From a checkpoint of a small transformer trained on Wikipedia.
Size: 11 layers, width 96, vocabulary 5142, 2.23M parameters.
Each number is 128 + 32 x the weight over its row's rms, rounded and kept within 0 to 255. Layers, rows and columns count from 0. Numbers have three digits each. The size before them is the row's rms in percent of the matrix's.

# v: layer 2 attention value, 96x96, rms 0.132, rows 28-55, columns 0-47
# o: layer 2 attention output (transposed), 96x96, rms 0.125, rows 28-55, columns 0-47
# q: layer 2 attention query, 96x96, rms 0.138, rows 32-63, columns 0-47
# k: layer 2 attention key, 96x96, rms 0.137, rows 32-63, columns 0-47
v28 097:144109118115100087063117105143086141138128129089168115194120131112084151120114083108059123175125152189143160169192180139108158111134129096105154
o28 098:140144155148097111127148115167167171156173126086085110119082117156136131067092183070006154174127103120094123145120129137168099088157137060114101
v29 117:098119143091177075115173184124106183095108130107125156135095131110075110106110138126185113093076153158090142097163146119123100137145141165130121
o29 120:084134149112171082110116175148084114080146148090118150118130121147129099177170130095142150119138177116133133140187165108049094186073091126183103
v30 115:130105147122144100139137153152149178101092104145090108135135184104099108085107177169193146104107166099141149078057154120158151109095150126144133
o30 112:100140090141160095129088129138064128063124150129114120134128144144176038185190109140172159115122131117143159102189149110059103139094121122136125
v31 102:126195151161086135072170178125144121105153075136148145162105132198200111151106094091087107079098144064127088101156145100110148079122168131103194
o31 098:148136089161133052131187203105099176108114122128048163107096129156141117098117081159203098114129094125124133170151151097148171097090118109160156
q32 087:156095166069149127139145117115106122083121067138090134142110142105109116127155094139125089182109132097201158161170121105128113134142075156110114
k32 107:118131105122044079082172139074120111158100170094120077163141115078174152167134139137090127106138171104174172106136193121125162117121094145124125
q33 129:135159137118112125124193169124164147165141094133136181113124186136129105129114127172136208124099120133096088118119200145129107119111154138117088
k33 115:140087085140099146179105110163144164110084129132129166117040090103130089101087162170165109116153108129149133151120126128102146163136156136135119
q34 125:153128140143167119139105087082035118093110155127117082153112126126087106108134114058145096150167132140126150163147098129141112138173042121153143
k34 117:125158131101073083072155149108124082152120184071141105153165128103124187104201152145088175140155129115160166113166128085131153110081102101141108
q35 105:151119081098121129076062155186117165123109133146100150087115134126149146140133130137099121196102088208154124095130069158100137122185170145086105
k35 105:134133164081159149112140169061099105134202086135136139164167155094170127168154101126165169126097157119079130156114144150108105088135131127082144
q36 095:109104108178095140110099087125122129104091198108170106175114072127162145165097092110080110074188104186151095135109124198115172117113155184118160
k36 116:082201144109117120115141124109069156147156082128131137158193197173156172150178081086133150144138158123098095095069154138186094101113143101148160
q37 121:157124113131143129114083097122074119125082174095157067148096098104113117101122113076097059129168132147127136130130093178136189143140125175148165
k37 108:167149162093107127080161151090109102155182122108167117166170161130192116177176121079139133109119140049137098105123141127108137099104159067120158
q38 095:137136127113072073083168178131130158150133062081111167131096168099135093089112123138163153113114162116085132169151168100152091137072169126144123
k38 106:085111186124153160212123127111083126097161121197111146098103085115144068083113169151111055130100124147083107163150138148117149161155207131116141
q39 116:107108087135080178095077149159129145127106162108136156118158135148153165148069136157071150153115122139164114097111104184092158122167158160112098
k39 119:090172150109171137131164154114099100119208093131107110140162181155121124133177093087189171117126160096072120119071135184157084058125112176133142
q40 084:113113100128143183130074112139091049151137201114091100107129124053137105156170094119085072106162106151123083138055123154132164163121162155099173
k40 101:158114156122132124113120153152145161163154116121098116150190162152133161102154090076120127077121125036149137092165125081097125095090086089143136
q41 120:115157123081128101100145190151150156116134062102116159161128139149076105094111140157185167135055166107095113100174152057134087140076131069173101
k41 123:099082143134116168164108139069152119122120133142145123109031080122114090093109178175105076128146127124137140134177152127074155129145170137166127
q42 095:095138123144093146174071073150122147154138195185153104128132103123155151146147127096094112124130143135147113154108115170114197155119121185109137
k42 097:134141074140094078087110143204136126197116172105124133148180135140123208152142122078138134124134127112155128100161147094135156090088054131133159
q43 100:140143146156164124137172113121146082156179096136188069135152131167112120124142171090139068112125105083103188098169152084140117077112075128101125
k43 093:188115070126117096136135130158137155147103177096167104122115122113099170102109160161099104123180104107145164146139102061116151151112137106104105
q44 083:113189125103223140178133091105108075188119132147121112099132135149127121187183094111112154093105163117031150116130164155175134162063097151120129
k44 111:194121098143099117122138104172204142161055147115114141100131117148107186075087154100101114154158103120171162088134134056146088190092072090148134
q45 118:159155121112130119088152174161173161146147095125154144129123175144160076090108163120168148135096140097084138084148191088117083089131122103156086
k45 087:177092082140138156180139111123107132125115129116169127061104088090133150136069159242091108145153131140134109174153114114146171121143195147114120
q46 177:181107171139139108143177116131158076179150104145161102125162154134124123105140175138164086136125090101115171121135138085113099078110095104071122
k46 090:178114062142143068102120128209199165160087107115118118154166120139115181098102129141109148116127087081165168123155124074140127117100087099137124
q47 062:143098184080103130144095094100149198085073108121102164104059140104070129144119129121110133165114112114112100174116142131175115109172147179178181
k47 149:094115175075150198157110147092058155075127059178119131124122155101152104136140117125145119135099145126095117127100144140104121105180187152140147
q48 116:063166080134097151100103173132116144128150184103093123120121139104177163138124114102101158102155158154181105149122125146109165162105178161114143
k48 092:111133147133161175199105124087081141086154121128169132111124123176136075111083122104116096142121156175095128102069159226148145128143199176152154
q49 084:097138141103119194165089120153104174111178166186145151107164151118151142166104066087097135132131104138154096157074102143134132139133131145126109
k49 089:132095098151036084104139099140103124161097168070132115165110142122145109131138152109109097148118143168156124178099122131157129142120157131142152
q50 080:158077122114178126090084206092129084135152141113118132175147156080137156133162129115173137180078131121132091114114083107074115129119187106112131
k50 086:106144129137160121180093106114161132092101076132084109161131137165139107101076082099108123054158144163137145135169103160081156094141162082169144
q51 104:147163156092125147186067082197109173126131134188135167091151105100111105115103094157151121138122071104085099153121148121143109118198112180122131
k51 097:091070102101086165087068145167066164151088167101100165175157176112118155155122166100152127148115158138146102105182105063158099148142092131101152
q52 104:138130132189073169133192122114108198094115065194157095109125144116145182120119103076086094154163115139166133138171113136162109089050148157148094
k52 096:128160140136105089132156087133077104151086158085191117095080091067099093132138183171150113152091166148115083241080125173111157145161166138095090
q53 091:140126153122122116151116086190135197129101143112150130077147109098132149097129100148102126179094091128122129165135171113167146148162128107137142
k53 095:128114148105065113114143158149084139146111183132117170113106121073098133198172198129133141152090125126161086126124136078153138195168094141081106
q54 099:173094125124068118111132073202147169151095118146155194089090100141171116114076153194113098142118103144168147096112110140165116089203124126126116
k54 097:167121113109127068092116160125066144141139125162156149148163146078071184166114156134154136206127127085145159141117121032144073146146091161078094
q55 104:164144179176106143107167108096140104169099120110098117095136129071127128167095137116115171123131143084080082207159170113102165075079140127111144
k55 101:109116125128116164122172120079156133153120101089101129076145129123083112085059112127158171108130174097128130111074179107089126103087160134124163
q56 090:156106084086152103121105126159099126140096059145143176127115121147162104118154164173149182183082085149120184076156108102124096155202123141110116
k56 089:113110101143160128165058166112121175076106157140118140150127168151128136151064158170104164125170127155163134118121087119112144166144113080113136
q57 092:080141202183108123124131153126126122087177154110098119159122149169111130163088084034105127073167141088151123125099162165125161092135077158168117
k57 090:122123143106101173089180102112117119138172153051169095115133137141140128126145092128153139100081161145096115141101135187130122068095155144126114
q58 100:177120100159176153084135185088059083112170076092134128127147169135162150172158160093118125187081104116130114050149079087123086095151084110144120
k58 104:092132104147147099108105144095175109105076133106141075148142143102113091113128112185137175103164197163145154153088100212079184073168176074146103
q59 105:104119134149147116126163095128145130115127152054118092171135148185057149114057095134113167114127172159059157142151117132137139122124089081154108
k59 099:186149167147148146089183098125198066143172160143108110092117092140110139160208134083119147112138107146114099095108141156152088103123120120143108
q60 104:142169098127145166133128111200183082115134114049110143142139103200100127138089151167082107090139133186181115132133137108137111036126098107118123
k60 103:140163157161115128086192152113151120121145167129152097074100146161102122188144089129145120171165085114144184102078086216125061106158132117125103
q61 096:154191137132129117154217081176188152144097102108105134107107065133127155140152116141079120140179137129116148199143174124154095143081120145114180
k61 100:160145144151093112056144161144112090148105168144127110028113129070101118166114165101115105159137090073132097141131158104162109201098091134084102
q62 113:085116093169144149107117123113105186132117142067142098092072137134185116170130136174112115118095139123165115074147156124150189110140097055164116
k62 121:137142165107109071168144123101145098113186111164151163150142114150175152126169111107126126222092102104140181105076154121122161091176166197089095
q63 100:112177143171160189161113166190150151115154105107113104164126101180140178138112130105103095127135095123142138110130136122150128070175076103150088
k63 101:097130139174079145115161076128141121138097141102177118113103150169144087154160115143140149144111118186175132175073097192101145131140195073120097
v32 100:147114076151163106104099155128136128074073109179112153166131083123076126088123100139122090175180126144134168089175140122119064163161092157161104
o32 103:134121158180116161158140148129129215079171124080085120116114107116159134147107123108082145117108136109161174122154172157095175089101112104127181
v33 085:107073128189127135104147190123177124081115085117090112145088105152073122097165122146159199112169104107206154119133086123124063174157103118163114
o33 088:084091176100091123130102094128142180096103131121111103110095144153147143124151151117154106184179107104170151108120150171089177100132120151186186
v34 105:121181122160184146103195174086182161138153140058135095123094158104163108147164109151147191054098148130114081183120131139170108092119152089153106
o34 103:088124156102171120116058123114120077096133142132168153059059156148123092138168161125157109141202183118077103140073099139115145130100189127110149
v35 086:102165153077104108138144163141102112170173094104128120147175108105168157145144150132061141173135134109108132110111183164137097146112158154061151
o35 092:099163119100164104098196113110085013225120183148107125105178115139099118119112139138120083178129072147127108130098080097146113129186098142109092
v36 116:126156139163163148094194149114183117092179148064110088151170199157149143182147081101128152098133156071097135113169111122124098125113078145129090
o36 113:097125185142227103160127112129130110067202147110086107085098151115114121145156152083141150182177205135076166124107120068099141129064129093108144
v37 106:139166120052207170161126086083126098086158191132170127207128182091123118146154110139136155086115127106102139176140115117111178164123151152122083
o37 105:174085137149140172157196143137126151072202148091108114134153124103175103152126152078179168066134161126102134089133130140137128098105157069103110
v38 102:133114104097139132109136129150123160102128110141047139101086189159092086143200144100111129137200149094075123056139099129091103068110066130161106
o38 099:070077147156144124124177100132138210099096157086105138089093121091150164139131112107116094151155187142174179100153146138127108150111065145217181
v39 103:155120127127135133114052099109085102143162124104184127138145075064104136153114152146141054148130110179147150128146098151110144119143104078113084
o39 101:163110125132130191113092160135123121128135118087121108128153102155145120069103077119097173057121134121122098181148120102137105120106139165063087
v40 120:139096216125071158142135097161066198131126132159094149138120126165132096089142160066134054106093102103144134121133111106065111127152089142120134
o40 120:152084147168092150151171172113133194099094087124165101190152109166151192125140112122122139178142083143151163098167106146116131112154072143169081
v41 086:115083125137123099114081164094141163125099111180105146163084079084077105059102142117156117145108066140155186131114139136119087142152122140178097
o41 093:170084147185070195133110146099127204091095081104133107151116090148174148109109117090119135122108075113150123141134143195134189096161131146142149
v42 088:153040122134118088143087124123159135121128149142110155104043084124066123069061135147124150176189136153205120141129080143128080178133115134158108
o42 092:119107134122067137117086105149184219076108100122120129149098125140164182118126160141122112105092118099189131147132156199122141120123136148162180
v43 117:159109181107152166091154117094187147115171141102143160117077067030134114124148113111195159093116116129125111181135118097171166094097156152145103
o43 108:199120136112128164099084132106118114096124114118122132132115131165161098167138077160224141097143176101100145109167124169102109111092168133135095
v44 102:128144124166080136147041158107114038198096175087180061132126098113144145146072148111115102146133134146143063138105173134154131166124090171095120
o44 106:119145112151102144094103161141129025187119125144114085131127133143112118079114089130073157082119114113096103192149145125140119141159135135033121
v45 105:106127111114165023181163114163150163112071096122096138073134129143163209114149107132117110172100168105076177122159176137162139120058175066140176
o45 106:160207132153110115170151127086161105109078189130116130162106099103072098133109177154097109186089123166149111114108073114093127095164126067136092
v46 112:109097193158103159136135137101179120127119115148128132146133091146108187107096143136152113147071068056154170112149132125115146147151149111172197
o46 109:197132081137101092140125126090148094140117109147134087195176132161090124178141141109155134190092062153137145089125122121134158119188153121131100
v47 115:102073187104079126140129131143114166145181155069106106081035067125105163113119179084135133106182120095114166105120150131079077130144131116130100
o47 113:135084152120087102112099072115143129123057103126145142143136121138168174135063156118143095168137077094126141107105118178170093113193117164169111
v48 111:114103164121123135169072138105072114154063113190132181116166124123137101103149145152114129185101139160162119116137150150110172143198141116112146
o48 113:157103093106070183095147135163113140162107129153146136142186123171153105141136030096113158076116114092187132134179184093109088135153123137145112
v49 098:166145132192155086124106168120124131112165155125118101128093176124149154119158132100129164105213154110132142123115069156127092112109083163113080
o49 098:022125204149147112148120125128122198095141189081108121087105137088097200112112116098140122136167192124120145160116149155117135115095092135161145
v50 089:141173089190167078093110159121115152107103128127158110135079187163060122102117125145110159164150152188154156117164090150142061138128116107166108
o50 087:087144167115142131161081137157131224087150145090134140111096136070119139099133130121077104122104174107149117164099152151142156124128121123142201
v51 110:120148110136149132142178093151154121129162196051141121051107096148125140155121163115150095143178128123074129143175095160118077155093171082116102
o51 109:147137121124126097145111144075168109134125111080107145101111111126152120134069176122111112126159132159089069132094090132114082129143175083096137
v52 101:142065154198084074097038115151165148122143094181144110170083127119101137063070106182116182144127117148239133117094124126084129109134127122145161
o52 108:121137116118120084157079111160125193128119163165166077171178114146094171094142138135115132141089099109156101121072214172131158119095109144179148
v53 101:129143100079207127157139113136098115117114086159144156146190172123162087146131092101101136145092174089087133151154223078108219133120131157087153
o53 098:167152097149188129127209135152091088128181155151129139170148109120122062149137091113148173105100155116095177090141162065104098104074111074073105
v54 100:131069182171111132108113076122135155144150180075141112092064132153142093135090137136195097132113065151197109156187113159103114125154107076139109
o54 101:145075171120109156142021156123123129097131100081170077125154095148188149109172139110122157113174140132105100149102164131088100144080183113125141
v55 093:173101118188121118120090166147138079077084098150072144142139166117107085123136113102139117119152148076155118072133108102106143106155086171157147
o55 097:114111154156142100157148159138100213100150159100108102136119157132114174131170090095136134128141203122139193139170176117092155117042063111177170